config.yaml
num_hidden_layers: 9
hidden_size: 160
num_attention_heads: 2
num_key_value_heads: 1
head_dim: 64
intermediate_size: 640
vocab_size: 32000
hidden_act: "squared_relu"
norm: "rmsnorm"
norm_place: "pre"
norm_eps: 1e-06
positions: "rope"
rope_theta: 10000.0
rope_fraction: 1.0
qk_norm: false
attn_scale: 0.125
bias: "qkv"
tie_word_embeddings: "early"
parallel_block: false
extras: ["some layers without positions", "some layers without attention", "local attention windows", "gated attention", "capped logits"]
init: "normal"
init_std_qkv: 0.0758
init_std_o: 0.02
init_std_up: 0.0758
init_std_down: 0.00894
optimizer: "muon_variant"
learning_rate: 0.0105
beta1: 0.95
weight_decay: 0.037
lr_head: 0.00996
warmup_steps: 200
schedule: "wsd"
decay_fraction: 0.599
decay_shape: "pow"
final_lr_fraction: 0.05
batch_tokens: 65536
max_seq_len: 1024
doc_mask: true
train_tokens: 285400000
max_steps: 4355
dataset: "wikipedia_en"
Each number is 128 + 32 x the weight over its row's rms, rounded and kept within 0 to 255. Layers, rows and columns count from 0. Numbers have three digits each. The size before them is the row's rms in percent of the matrix's.

# up: layer 6 MLP up, 640x160, rms 0.142, rows 142-223, columns 80-159
# down: layer 6 MLP down (transposed), 640x160, rms 0.0733, rows 142-222, columns 80-159
up142 098:125097137150119120089093093111116163137157123084055157179102146108090123152124150162119154134198104140094057150107118120065158085070153156175113156107154123210120131092154131132088134178135081104111122158155119087121154105101106185148145078
down142 097:128119172136131154123119145087119111155095174164136116122131133105062125125145106061159116111133137073192133138170167144093125138150124069110173086085209080094109147107135096132134098184102158152148071084167137155141137069112114067154073155
up143 108:118171076136103141141106124065092128123126063083163122114132100140079109079121101122117144109106111149119142149084154120156126155094123117107108088067113086131081193150127110132111118162147180110130109142171029168141182117118108105181110082
down143 109:149088154132076119145137162155090100094071142137085089121174146086190142153134158077157065072049068123130114145138130173160081087176152188117070121173153109099041120139106084106108162165121105171153126136165095097162172094110076145086108169
up144 089:099145127099115165116120112136143149193148149093092137084133123118088131126180173134158131128102167175139174130131141180164072136035114120170176169156073096074148107100151120170144178122127134162136059143189106141134141183130126159113119100
down144 098:155129165089143117191136065103105149087129107199125084165119104058136177097062152106112098144147146090175149122194140162130114129125135117145094165101148132140114089119076140108085136138087075109136176149134150081055134084154189141095071104
up145 095:077106103142132169147122080138116116131111159105148166131062144125155117137104161166191133136158078138142121154132089147128113163124110132116154106145110113146167095080141143065182116114113153114126069124097190126134101079115126111162128202
down145 096:181188121184110131162128175153115095145156132170114128135155118051121161082113132093150170008122162043134146099165089125102115099048179133144084135104190115130151119137138157122103123100140082115116103179120124165130138145100134152042102120
up146 095:144161106101130106139125123148122118233133123198114184133096132146053159148088096167124174112129177178127121087142170077119130146156139059166135116070133126104136196111129107084126130176121096140144159102096125094117141152146143124134103172
down146 088:068123123133102150131151175176076140197164135086112134125114137142175108132099088122102129151128134131127154094157139115107091112148145088144117161135118101093120101110179064107150164090191168117080146133109201160162227083152106206132141133
up147 107:102077127088149129122160154150079163126097186174145190145116178141200135087123183096141160131121113078146213150126144122116136109100138174155132148112182110097161101118065140059123167141123133079098198182133067152121135120148122122140187126
down147 099:198093158132153153082138071114166124104095127185196140093083088176162134103132141131176094150200167162067165154129168107109115190095198128082124101128175175108110108140110127125087113132112111142144113114117182130118092079158111105159144157
up148 097:182115069158121161122197073110110118135108173142148128122114167175109111125088134113120138133106144160075089169119099151147136123123173111120100136143075076125114149135109110170115143182128114155069159100118122144136177206164142147164164117
down148 091:093113128215167123137071125108083126161145106107107111101115150108137126104130127120127106127128144150203124155150112109118074136145075137160182082099137179150139094154103131152061131148077129147212135110132143102143105136156151141123132193
up149 094:129215189151105086146197139164115155132163108166106145138097127079186131141169153124128136156176154104162117127105082149112128137062095148159159150157129133123166137117114154166113053146118143120143094149129160141091122131143089158093147094
down149 103:103171076066137100068131104083121092063059106095134117144082151098140153111137140139100123113141117120114055134086101137085164159124110134146172160104105120168145119108171047199098125128153067124116092109135112094138124126120170138151142145
up150 102:154123150195060140091086116108074172083080110193118169105081090135109115133111101105111130159143176147121147153120113092127168176085107138127137116114109136095089090168131095053123097133174113146074101117143118160117117140137188105083156102
down150 098:120139124096134126129143188144131165126145131126108106103157171171076101157178160130146143119131156133151055122129112141177194097151154105128172102131060140112077129123143125160113166144066139087097080148139150099136157166095096091203070102
up151 097:111083162076106108150169108127102126163151170132111105075093060150129100149112142061134164118154105114177155106150093139159109153083106115134178109168151142162128077151070132130111140153100084062106072181093134118096126130106104122101096160
down151 101:146142146199136175138106104161121176141113150148167065102120148163106148165194112171180113137117125134123135122141171100112134142147134090051089170135097134079080091082137122112119149129166087142183185086128108111148065207085110114208128168
up152 094:120127117118146114089088102145118093116134073111151133131129124114066129028128147085121118126139140118158147099135134119103150092095133087114100165108114167092121094138153160073152118174165098152078105145139186080158158153091125089114121105
down152 096:144096163061076143149145135153132122116161160127143124117134085063119089166134085179130154149085170110115140174155087134143130081166176126135127088156151084127138114074147122143058096100116093111159087144132091144107074113189153161110112141
up153 095:074139081153169135080116134111130123163112131043075125153102158122062110187162130152129126167111126151161119122113187137139161109144143063118126092062146144083086151124072110070119104129203190140225143147122124179071150151120150108169153146
down153 094:119053120131051119193190103062083097109109128077131096090116102113128040133122107182147168196148142109127117134093162150141139093159149181089114163060133130120147151163063141100087147088134154180143154092161170122135130130083127116114151123
up154 094:181122151144115140161172096157127194131172147128174094120110140117080136109052113102178145085141107183142155097110147112084156103099087119163122040102116150108097131123067077145144069115085169070117063117134149174104107086148132172124130115
down154 091:145067088131118154087110136084140191142115065095084110136080098210121158107148242148100100159129120155067117125083123134170070122101170073141096163118172145140160151134141150135133073164071122089142150169135125190118145099098107167147102142
up155 103:151162154158169121119119140154116141146154051188081132119142174123113111063118144116045072091156124137144097138154133101143129163080123071140116134129096155142125048117097112186098089103186099112148111121083142114116106155120130138112171122
down155 102:121157111189080177179181148159173150143104132101108111149131184186115073108134171131173104159148137150128196180181156118172121084078116151094129129146096143120108195150164138123154109150083185179137163176148148146180125165099148132158132105
up156 095:087107148102116116113165126128163187136133091185142126112096124065134138138129160113135119093146126112069098084120170138112193104145164155162069133086095140081064133181103126162148124157175113191070132161120085136151187068094154153116093089
down156 107:131106141134108110093091175118135119107171127093191108159102099028136166135106100096140081090096184086193124146087164076131142143071169135178127084111114172140080142133123105124159110066126134191138114145138090160170140070122196126100184110
up157 121:138180151135134127132156119082124104094141120058123103125135131176190085071082134134131173148074113070098159162072135167188110090089132119098101119086106095132115177127094104113115169083084228089096100150183106174165159122135098128136120086
down157 115:100140065110154111113092167125120135070092116127169075161064120163152114092092117092195092136114086118076109109141174134115100103138108113159108079091120115131068175104065155107152114160188148095142143083166121127172109108082190157088040153
up158 095:111120096150159091185148107136148191121118101141139075127120120140130160165172133121132095167135094087083078126114064130160152141220109105150175093182087136140160113164149086100119170214191169136106142154124163139117151138124151151143126188
down158 095:111159161183077151204121157171128124166114146083158123149118138078159140123117088135202128167143197137125118190121155143119162112147119131160134141124156108109160167133175075133105085075084163140152117130154126168187091138157188061132134053
up159 115:139170098109128093133086138075088128151130104150119135088148043137138107129082083142078091152142134128162101172135150161059100109166185080101166098124116136033148147112157118109152164117136168104074160130126130105102129075119077133121138138
down159 106:127087192157143121164155068098134105143104103128131127164172072176116119146159192192158128143130105095116056186136139109119133141164126118091197150135082142132162105115104154112080166150122055116158139169077115092160089153164129110147164114
up160 089:160112128125169134148137153138161099098096166112163123118152175168195071111064122111123147158159114129132100098127151135106075138128116059104125142121143138084133148201166154139145183132153099141178097144179136077162118096111112146080139080
down160 091:143116129142088125093079140111126172107097176119121136125127114161164172176179135170112137152119056127194160106138189081137136071113126118100108096189096205112144137155128155139118100135113130121131094065096110141128083140120112098148178076
up161 097:119062105085162117139109180138132115097053144080102091149109131121108084106117121140121145185071109188177125092106114083145186159131100121075139158107145108156134115201140133151111143161106101145159150185147103130106120071174090137129106126
down161 098:136123148170105162132189102165099109144167148144120126141143161098111140155158135112223094120154139100067179078101147133164122103201139105154052065118146125111137094153095100120161126126091138187131093145096169126104143171145095138122087162
up162 110:180097171148137116120117139186126161183098134057129087136123142121125126119153187146177131186117143139123190079210164130127136197080185122129092093137147081136137147101162139112182093144128151111113086148156162130154161117091126081166197159
down162 108:080130100134119094133138137097118062115124102175114136126149151178133117097062088105137186111081126140155084174141065157096184151147099118140189212111193093119155137166117189136144160145171088186141185155148115162109144139121157145121120062
up163 113:115148112170181116133060153115155128129109089149154156093112117096111114114166114140144075156093133118075145136102109123111155165154090158069128056118130162138162114115067168040169161146096100153123133152162104099143093084145169071092075092
down163 112:070137130140134163122172154156114133112124141125109130098141131097081150088158117119103121121123126051126124139096097119176128129179083062167149097239161107090098148139110103065212195099114161137056137101155134143114146124105091111114105117
up164 097:097114090144145112131128069119142096124103112185124132120117147196187183140129158139156114149142111136104161142169129164137109148100129136158126099085094184163141145090112159143128129172139083108186098088116126098064095120161130131094173058
down164 098:156179105114096119080153164178086142160144170151106138177118168042147094105138099123150137147119149152137135123169101164104090113124108066164118175169135103150126120164188115157128112076110148107093160145120142104151120133125072150101135139
up165 101:179131113130107144093112124127122156140145133117134115133174109148118170081130067118136150135181135181143148096148175107114125119152103096105110141143119173116134200127185058125107116118145126197093093188148148125163153185113062132156101079
down165 091:125108156082146149247150117145125099139094135061151119128056112086117085148156111122123129170157124134091117132113145112134187135128146127081089114113180119084103148107169090121165183165123147149136154128097083115123111132133131130171135128
up166 114:117128167114215132098164201133153096112163118111161175109123131135156122116155101135149094136119191070062097099103078099116152139147171094122146114158080147156079122144150123158110118137180177119120103179127142163144164151116155130090144091
down166 106:120159153086078179169083085156123068158115096168153062126115120129111147129129142157127077137142093150139077146127144134097132168141097124127125057090156102093136145103067142098111148131125105177124075079084137172132093101161083123195091104
up167 115:135154106167093113167112154152145136088107092133125117112095080122151159127128113087162142127141177132089139118114113149130148103121090136128107148160132052147167146107109165180098154112160129155150152082111116154172208094071095088170144134
down167 109:101088147102115224124143171161128143096136174112095155183164138145134138183164177183160105132120084171047092134151067147175161158152106131146146143207101118130102135154175046151137133091189142140076134145115088138075155094131083108097123113
up168 090:128152116144142089105148104114106113134134122197159176085100091166069119160138096096102158109094121146187133098128132115087078168047120122083126166126090144085134145128096116121067210143119035122201138139127106108170163089103141117129103109
down168 090:123173158137124175164123126136146115136115146098176125167122150127172131104126150113145125093135191139132120145169146131163171127216103145150092098128155142174127109144139129109188098066171163129101084143113131099135078154158113170095168178
up169 093:147173078141154113105152154144141090103133169187164132158167120132141120120138096168067146075109113085158160103128142123154105125123095143069183071213129137099102107132089106162163121167122167097151173112099154109171134144138105195138107153
down169 096:070134141124119150124144088100163111135095125125182132141121078135128144142101174119129107189127133119127066179131135104182155160136141122152158176111151111157124179106183138120198121124075146125166147158128161096169098124147173090086126138
up170 104:071133172118136067075168168121129118149109190165085099161147107113106097182133114155113094099062115128134131093117152132164084166159145124115150126123133094099153181091124159078164175195069084180176126151128088137094195121146083090106140054
down170 103:124132053147115085203118130144090139106107157136120190143145141129103081170143127107151196110133062105146095140110189145089115117109133126173133099125088105184095172197104059096130151110121158118173106145137096135136126161138147150109137091
up171 115:071102090107168116086176123072157134088119141101110117129153118121088083099100120115122116149141200172104109104076092151166118127173162149152123172139125168117156122095154133169164121135163124100133109191110101134118114128138106114061123087
down171 122:118143158165060027189168130083104111090119150130130104136106153139134156150167043128142167108121159113069167121100116147095100095110156137184092091118084120134163183109185139125121133136113168103132127183141167097111118107082165148083165176
up172 103:061135126150129126103139098166115119102094168155144097122144128132113060127090123151183091071137100125145134146129134161099156139121088123126166120124128139135137135048212106150119131113183062095135064189124121094155102111115138145170177175
down172 094:124119104069165082116113103097087149110207115112074149092114065097171144161130128142113137107157141107120149107080116110142075116140153124129114066133170137150099125202068123148109016130077150124143089102116137137177160202079150129110136100
up173 101:130084164154139102129184152152116097102113132165092102121100132155142109097142108162107189134158147153075100119141133117108155102169157132135035140137137086140146082127097151174121112122085120154165162124101144165072141166175122176100140109
down173 103:125097106151091121105104124111083111112152166151096150144143120189124120119105123135100124154096135103173138139137184148102163139106056090117074186128130124178128150157139187095137170195118180100155173133146083099188165164068145131133120123
up174 099:077158112127145055116109130166095106095130131087104144117133137085133113150125095093133125139138149082136144119087135100116185170146107150129091082180094113201074192151076181100118128075143145193077088091129127140104125147126117079131183117
down174 101:117106116122105113094110132131181141155103176097105188100109162187093132172169136126110083167134071162149124159099140083097112132124141126124032123177105143143113099129127127106113137155110099061152073141109106097118146094134112173078131126
up175 089:155115070100117143120117137099100133106151099158184100101106133117114137137164126175180173122201156154141160134125134117168185106117080151101133133096096124111156190122147165142090186123194157098112114146089128120084066135106107145134169112
down175 093:122120133072179059124156186128066096109098111132120186118173120132124162101137088134153141168116127122143118197165102120119110125097197121107120097130162113131108131161165106145120100121118112129129116132083085138174141114093106084126104127
up176 090:134168154069095129118103099135170110130065124136089148120156156089157137140164117216088130124091079158109079188111177144154156138115135141145169198148097128105098131119086169114129131097107105150149185150201126140119110107158077139100133121
down176 088:120138135138129166119109138110096141131166112179121183146118140132118126100158082148110135078113186090168147077162144111104152095125116134099090121127143117134113162134200132151104086117107174082187069126094121097100100170109122164143103129
up177 108:137137215141164154133203166159165113162147086169129116073109193147092110123177166158132171139113157169118163068213091091136172098093091172113125121100122163122140084101109114065162142104153111130163136079126164120160122116165170080151123096
down177 101:134077152101149123098048103111104196113153084073115066103114134135097101122068091091142111094112160178182146167062137151188090087171161128163137057145120129119152116155089125115156123201136095171136117154094122123073144145187120150106176137
up178 114:058134138070103125137109056089111106084161141091146111157113139110144098117162123131150088179133188166137174115107132107109155168144123185144154183108136141099134092177115093125180073087192114105126089182128122121188099148111117158091125095
down178 120:105147117139172040128171186155087138093100138059114188115123125118132121147093174135107134140092130117125070105193067152174058124148150207132134126128124132115189138121101119143122040184109074150126112104196182126096152118070093150120130133
up179 091:126154118105140113111162153090115163162184093126121154116105084156151167184081139154067106160195132080136162134110086117151104101135117149135093114117139133165128142191140115043148066120118105165040137099148170152133114154129074195116175158
down179 091:120135139152126107174110108175154080191139142125164109098168116122091145112127149132169059143105070131115120131137113105112165168132107102082093191131136137155171161147093176166120095163106141106136116146171116154166103055160136102152113115
up180 097:152092139146123116089091195161140115084113139126110114152162122099112139108179141131125173174129126147141074122132118172138120154119125146047115147169083081165072137119110123105150131155181136121083150162117138149134092151128121172121118142
down180 108:132155116115084161124082095085178123174144169093197152133116140156116143164131127124087139118161119134128185115135158102121194077175168086153117106107132118115191173093180092146123127134126150131126105182104144073101113118144101117143136175
up181 105:128145139184151135105168129120100121133129130182150116116138156134094131118147143171091142182110131135143102111134078111133101181166167134106126139143077088125101125119160115109119117178103085152128058129125126126092197131136073150119143147
down181 093:183164119092110170146103088127120154142126108159103105156121067029125178130150098108142108072167149103124150102106141099090017145112158164137108160116156091126121127109167153168139141096098187132071160134098116116108122179146130115158115123
up182 116:184149136100189146128120161122118093113119056146156157157141120133163162109102138113114130182063103140085125150106111110080131070119065132156152127128145111130129164103142107094143143101171100119184108127132137106186148138128148210177160063
down182 105:091121102117132128114043117134129183140126143136118118160153164148184135143204191117147109108098115161123106137088138159130080128116091175105166152147105181191131165100107114089077180135130145126105111103192098050096155169134122146133118137
up183 096:149114120137168117142137145141135155137145097103137104097085137087146191122104014108118203196191136143135083149114083127140144186199134141142164137116167138151103169152117117124104161098125126185135174092096104119079155194046143156136129070
down183 094:155103174123102156112125088138136155105134118069130096113143137094060147113140115158181153101162140100103123142148116137186126085152098159166131105091095169133132150118106056095166124052066142064087049108108156100163137095189120146157106086
up184 095:126059126131100090150126134066132127130123152075128118096134096168112151091209104119138098147120166090117124126144058199127126096144143109089144129100185154104131165109085159134164186103140095080118116134127132078149151094191144143086064163
down184 095:110165106103175119197103120133188197170124103078092134110123080174130170082124098120122115151149094144123061137128159069094140173149155098148127080143150139134149090188095124153152102116109110146158097113139168122148101112098128132174174089
up185 096:130118123116152069130170120179143144140135080115043179134153111078080152098130147111173122135151113124096091105087119160169140153093130131156112106149143105132141178173088155107151127140168125050101061173128068138097095183116088153165176118
down185 106:093107161118137019158142110174170146130146112094158179117158127062157157136126138051163127152123120105134120118122113106123098153166137120104134122126064138118131114139127128103146154160095090159145107068092138139091089170122138177156066123
up186 088:073148121151163108077129190090128212135176144115186143104183147129174154128135100138139145135150151106174134123083171142117080198149133112153135086162140159119043183147123121113144130111150091125132121164080090087131129145126112121103148104
down186 099:189120124117097167087113120151147151186115120133126128154117198127079079101093053145109166148123142091146118134117200128127141123076117099132104125141186204091102156087131168153084115125138142168138125137179124136145136192105177129107059160
up187 101:130093102138130149144112123146149098106144196149143139143150191188064203128119107137108157109096105100144117100138141159102131140135164153133134138112138091142126209102112139164125111120122040118150117133194125151135112149160154197110144142
down187 101:138085143158126139107175102123066179076140104106082149176144126162151097105101130098122107123151155098161121130144141096119172102101157128139076101176130178163139124131140164116205139133169098088112089090166118120099140033170163186155120157
up188 095:125166157160171117137152136126097117090089148099068114127142141187136124191137136144091140134146173128076093166123167182119053184112189097161087116145084155099108169095113135149053131129174163128183099142136133107117121087122148104135098172
down188 095:115151105102077094168113135102151210118127141181164128104148117081121080165110128142175082120099123091169139172162165153122166122168097131111194134087104142131113127125172092095170207124163189109083152102055156145166102158119076195153151093
up189 115:102090114129079113121076155128140106106126118180123160067076151093150102125114066156153102157147154149128152141131138116183187086119103076116134157163158087121105077089119159082092112131134167111101121071172104124141121151187084120166097131
down189 114:112118125108121112104185144107137119091090159156161153112076084171185114154117113161157109106075053105109123150077185105131109073133157120105165063089054076141108149084099110114116013146165141094100092091087157129103157152111100194162134138
up190 103:160130159121152170122105148128132096142140177095146147115116121127079198186136051111142152131133129136125150110098118077157143115133150146200128113182166181154124094163164086138124167097138138097139146111148108160127179124170144112125087089
down190 102:096086104109127119102109090109121149167127100100184123099123102123085108082106165162089116135123082146152096130173133134157103100066098166077093186119188158138108137135119163108176163036109115139125141112108151098129100053153106167125104145
up191 095:078105184189124040105174107092146185147132177188139053144152127144139137119110145156190137121106083147135117125121096137170140129126132165174111162179142139092091133147071143175144136159180123075107178121149148174137130162075135121159154112
down191 101:152170167110144171105043171164097115193093110095078192165156064152121128133118129112097099100177168076133122107167166162091136134091092105148106132056121149132154103126152173079159180126120130104113121101190107110130109115134086157133095140
up192 102:083127184107116121083133164162083144078107119153093205124113139092111087074114134118128102088072112062170133178121139167117131161119101147068104140110085147138156147075107100116097140130179092125111154138096101115092149102150164112105101070
down192 106:151154078146110124142111064097141109143101121115168086152103166171112160129063124110255167131123072125185178157145129135095180164062127133120144103091149119123183111148098158165100189130102138112129133121079166108123125067125121097123137132
up193 106:136107118128117128068159134088178143153162122113100154150142144120138132113145113128124111103097142217150168177092126158171176131144129114131091214111114145115185059141125181126116137124118174144122181136148109167146106144158172098123173073
down193 097:163100162119106159147118163175056077130145175113107129157116159135100134124143121127096115156135201140119124063197136120086114138161101160079101144154108081139098194116107177129147100060145128123120132153131133125121104186156084130147118078
up194 093:157108164115093107119117163112126076152155151112149119110133152092077136110161132133146108171057166161090096065195146111141098122193174151134087137141086120098134093154137168107191082115116102127154140116163188136126144113156083125074125159
down194 096:081153039142152100137082179100137129125142151137138126140100182101174149133159136151099097075093086143120158121103133139126076168117136126156121141113164185125141153154104141130190129197104149135106120172118134100151141139126147090092134159
up195 093:127151047161083078118189024091117129124147137181126108112129106170140092158145096140096134132177063160137142180124135189105145142073101126111112153096122100094099127147137098129092158122115102139097162142149150098103123160149063098134108184
down195 103:103178145130142106112138086145154134103103166165133136120102132166116157136113154128156087180180122025139101149135161089141157061173138150130146094142083147149098126139129153102094063206094036145146108121130149188143155119116111129148115206
up196 101:164126117109141083119187150178075153125070130132130148116142093152105131095116151158105114187167124147178094092133144173134083148143160187096162133195089127097108129098186146195154085150115116104115138094177155131138132117144089144114097192
down196 109:136134094157154182125138097078185172131113126131147095141169028072124151149091129093102096143097105204134127126132104129105123224074124044122131151144094199126101108113088151163136115145155130144158138137059132138114180141108129134153185118
up197 100:136167165207131118098146161155105136205165115114171084091168156137131162131163115117113129118167131098099157139147144050142120149116123162144078109126146156097106073173161131150220140110171089171165133176105092124093105145171064121173113120
down197 101:139131127088165086138111162146124153131103098138100130183110056022163149111136101084089090133136223117108158140154094061138084054151075110130152117119135171200102125162110152107091176128085165123176134112169059112117178092123153146096109114
up198 094:167069080159138219114180121154161173128106104102159129122144097103112126117173097107187130116091173167109147127145114128103118091195118143103096180184136126128081087173140084173118199105185119140058184105120122144123100152102085102142149153
down198 100:082118149086065133154144178115112103112156152151073165146121134116165129123093169112144122133147133156103143093146097143128147144115150138136146063078131119153108160108133139076161062155087097083133113192170144139148154119135166106125126156
up199 088:122140127158204082130137117155101056142150155116120201096147133114135144124156147133084157119142109217113130123118116161136124139076129118092111124128099141116086133117108112087127104088185166111073107144116128062159062194071101104157150128
down199 112:097098163085115109077075130090118143077112114139150087148107174169133087157086113118148115154124111124155135111117149071124123141161198150164119052138095147151125167090102178132085132188089111140148158071090163125102155113062178138079114206
up200 092:124138095098165071096142154116143119137090118128159166071111141097145123160173174108155148109126114138160115029170151116165151138130099119101097073119111153158108153167123170114120123140051101156091142117111145140083141099126121127136142125
down200 096:116100118155105180172157160122134104095108147197110119176158160159119151079112103128091116145155153099100142130079165164130151144157170158180108141128131090110177085101138097124153125060210157099141118124146074146091141133122104108178120089
up201 107:125183125118107134131077115132122113145145032147088125104151067091137174162125117076124117159179126137127153109162113167055104149088116138127145111142141126159117093130097091070175121109143132153118117172127172093125165124126076159195155096
down201 107:183102092166135107130116156089137128137171142084064129124103041155123190125162126157081130158110059193121121162087172144114107207116153137057166223152125161096117146120158154108120117132149141138181153119093162063129102071121126129116144134
up202 103:100118146145129063117106124116104085137138090097096145179091103180133130157161144131152078144170131125135178127115133147139122174021124140183156117123153118194089094180144139107126100088046095121142158103127068176164138161128124134114066102
down202 093:122163101183102126111136072098165100130127132171113130087109162111175102127154134132128188086104114134137130108139131152094082105135119163127081157079120129086207165102136142144130152105192096128089125174082195084128165174114094142146110097
up203 088:161129116148111179102105185109033188139088161105084139145096155131136112089131149193181172142185118108135138099108186114157140080113161122107149129122139130110085126148180144128108134142105146139133120103064157080136076076181150108070150100
down203 098:153075107106097102159160075154106102114118117170195175115132194078071111154133127123141059154108103159153099134105102117192155134106108137131115084146140168152202138144103093098099139110158149150137127085129116158148128154098172072156102113
up204 109:093164129174133121143058144152143181119129162111187119148052125119105154136137147118149155110113207135111164116183078169096132138097105127106130150106133099131131122147108124133113151124118099189176101156124112134127140139130075093098082190
down204 096:147080128152114183169148175074115117170105200143104196085147077040152125122130128102132085169120112084064135133140171175085185171174112156128146155189147166128118112087184077161099133107143156146156146109149115135114116097060109081156146118
up205 086:168103124162136141115160145047113114138097142172098119142113132154124124160156086103171117144119107190162136096071109119181154130092108107163143101124112097121080200135107147183081107087129107090190135159071094081140135165104166147176109027
down205 089:180100189205155148178215105122141108151159100110131070145086153108136047118181089173158115139150111115139084097113131098144141123131125080071048083153087142121098109122121114162129141150102111126191192155120093153147115128190144108155142121
up206 091:153149108121126127113130091097153112191166124170105092115152153176153117206146122173117164081065154107064164106115102095127143146142103074120160108133132143095079147142144141122195132105088133092150126123072156120162097154163138091122162207
down206 093:158119119105211135207071139131127108127081122079119137138120102095153152088096140126080054111093147140121116152120125158118112137152153151174141164100196168117178164139110194174141142127104139207111147161163200127116113084089109191066085131
up207 103:134074170088157200151105123154139153104149111119158143120097142182164095118135141162089125117108162134162222109127111105096084169079170146116123137072120088194151169077141132144137094162154149137122131192153122119148101138122081061132126085
down207 099:200108093078092039097104173162133112171146127078114086166138049115136131118097085173081135109205110081104153123071155127070136119118092154145149090146133130154111101172098090074136091124094115141176136130141130134186110116094170156116093100
up208 099:148142085135155121114139164118111100125119174134193097151173124185130103135163105120108111128167131091147141107084100129165099156119106109116126137091126176075056172157149168106113138099177108128199109087112099178204161119048107124109122106
down208 104:122108082132149161106087145090192051101132148149149097153113133132143178131155084128187182070080143147169096117145179062090087063106149090156135150136129147136131155137108148115082114155156119118192159178096130087141122162183147129123179112
up209 099:217097095108141097149102176133097171121148093155108120091096168114105153153147176160123126182165141082109197146137089143112113131169115075127104154132130065064127172118142083154113146110148149134174116109106144098085097169144144119119139147
down209 099:116105124079107073163196107147158105138151183102085169186132175107149119144158174117150124105106138149160084085107154169115100192140098159119140153177097153084089100115124086101099154103095152086146142151104095111124089144172134117128115131
up210 093:062088142162139095055120064111079146196135118122145100159151158135098160134091138120126141163126127046068083117150135143105121108169146140130105134107133152121105115177117142138127131091104119182124091122167102177105142204108081169187110094
down210 102:133158122063071144109133133093190103096117109172100150097140131149117111145127115136100089168110165191172152161148152121088190154092116099097217161146106151103180122075171134079144102157146134056132145138162132136102127135156196088100165190
up211 090:108140105121194160161190115086152143140170138108098128143088125170127126141135138128147091156147135134085143125087088122090109123138154126207138110193124089117069137144162134169144146161114133125123105158066088119128158127179111131106087057
down211 094:142085132142083161191157112136115100138116118138133134130204156049102101098122089142124100109116104166114095128164102085179148089178123125150117130121178084122159142093076148049104135165136168148103136085189176161110088148117159170150142104
up212 102:176129122158162072138099116136126138108146094158191154072176112110184157136114129129178099186085132092172153174201149075133166167100114096106147147096131133158128094111144105135107145159100098134167138088171157129183082112141116149104071114
down212 101:130099134144104192116118154087179193117074146044103128143027138162142098170153147131116143147115124166099124140127149140117189046183184115157113105164074110116168171065144134118113139128133173163098132155109134144151121115138091098192059089
up213 089:103133101143098111163111097077132116116093122205080075130103145123147079130113132095117096109138107119177113093098146081101157132143184107164074119096083179143098134120125120110148177113113217109131193124100120089068153094111120163070176159
down213 092:100123195120157150144129194167128062125122102092143171099083107119095132114153189145179184127111140141112161167117129094159057119115144164110169124159139119156157148139095139184145105074112111113134036103111150122229140170182130111153170089
up214 098:173111116133133127142083058116106141121142114095101149179137143110100185086114138155112105140170086102027112115075112076130100121134096095137122143124178068118127136141090117109178149120079078133201152136116135145121171099166066165135116104
down214 103:136156076133153102125076145127155133127094084175121170121169097197140149161152153128063095138131120095200129111157153148134084094145157133109123120097117189109103164137131083079168124128147104123133075081131120071049143113106110158181133141
up215 096:180150170177096081143145155142147123125156159153084173169134112114077120072109155177151144103097081131084122166082094137098115097146125118148171107149125149162126153152120172095150091150170137147111151114124127123119089118234116150164170087
down215 104:116134102123121103122120165153150083085119181094166110083183150134107113135030077175102112152098114134121085144127063162132122148144145153138091131112120167084102139134164114125167171142154102156132147039098183149110137179041090134100118156
up216 111:130085134114175109107100121069151188048155093099152155121133107127113148120133132092160133161101123163101054080092125118162129180116136113112121176153112117107133193175086122146187122137124159088119095063113083078074163135131143121181092064
down216 103:138083120091097110137164089156119158147114090157105146139137082108083097111127129136100132044152146081168154101105144158120111084102157152144147076114133168106113094123167092125058157083075152142135157141152128138188147069136107096057084153
up217 101:114120097186124118134154067062065162115156127153106156105113108042145124134116114091137084101151149190102196110118175137147089133121144089111149115191115140177149170140132168107110114157103143113140072154126147165122154130126164125040107142
down217 097:192183141103195156056155135180141149129154122151138137086109145069146169164148135115089104127135095132096121148136166182155095132123153135096063101114134134124148135018172166141115143204133170121135143139086111108060122117066129184164110126
up218 100:143099096077132069047113130129091105098137138179210101121122102151115133087128103148106115129122075111047126158082151111188105161114129187113110110101106133090152187098104116118168142108122124199127056109129172070140137113106139113133144112
down218 101:167151160133032142128187143124115076181166161119089140153180143105185109123126098114178147120128149128118166140139150117137126157162168097117200135154132070106152131150171132117114120170095157103121162145172080168095167122151143102116097113
up219 111:183130188119159078123148141159099191165136160131132122113134140155138147106095145107075077135062145128148164152140129133125120150135163095109120133064103136118102074151089148180118149159123124147046153134091117082154177129097123147141125126
down219 100:190168196125135094165085119115100182133094057117183130083124155161162127083111107130116150170140152086090123127091166100129172167141165195133221134096135069119124100168138119157126129143062192123134110097173171136076134158166090163146105164
up220 112:137115166154104130126124162093144117140114171127127133087137196076063085164143124099060117136123150135139116172115144119177069111155169097101155122099107084082142088164041131139121136122106128123079205082127132094125121154152131179073123134
down220 110:078188088154134146115162087122140160050143138152114114124110209182194152098164157141164151075133084147133104163064159131165119119149135154085190120178102118136131191156086106128111131121159178103097128154150070107159175125117101152145150130
up221 097:155151163119086131167097058124089214134142143162125098085143077101163100111147147149141122113117105116108089111069138146093123170155140138098104199100172164115191158142157133126123106090100132175104127159173171137111126070103084077164099141
down221 095:129122157131099115164103169137118071113135116102132120127113073161081141109087116090143114092160078106139189111124105101085115093093146158136100154052177075134083093138138153155148118146136166141160167131074112096124168121142089120115120100
up222 099:163137113128105044216193089132088172173107091158095102131188179105108152133148148155112144151094180086151091157168129062102169159132121090112165174146160056137101136097105134115131084169091141143136137159105094133153095116103117156133108119
down222 104:125085185057110182126108156077119103084091126125148084190151098051093138152090080109178047149157132190059145097150130163112124099134115148108122091157125108120138134124100046142133098153171169121145125111120172143124206132134131138155150110
up223 099:149150208133115102142157132139077146147122129132116137087068079080150086087191126103145132122188129126131119124123110140160184088135112155118134169189125113139118149119138159115098094090080074136144141123197130177127120122109134098147121135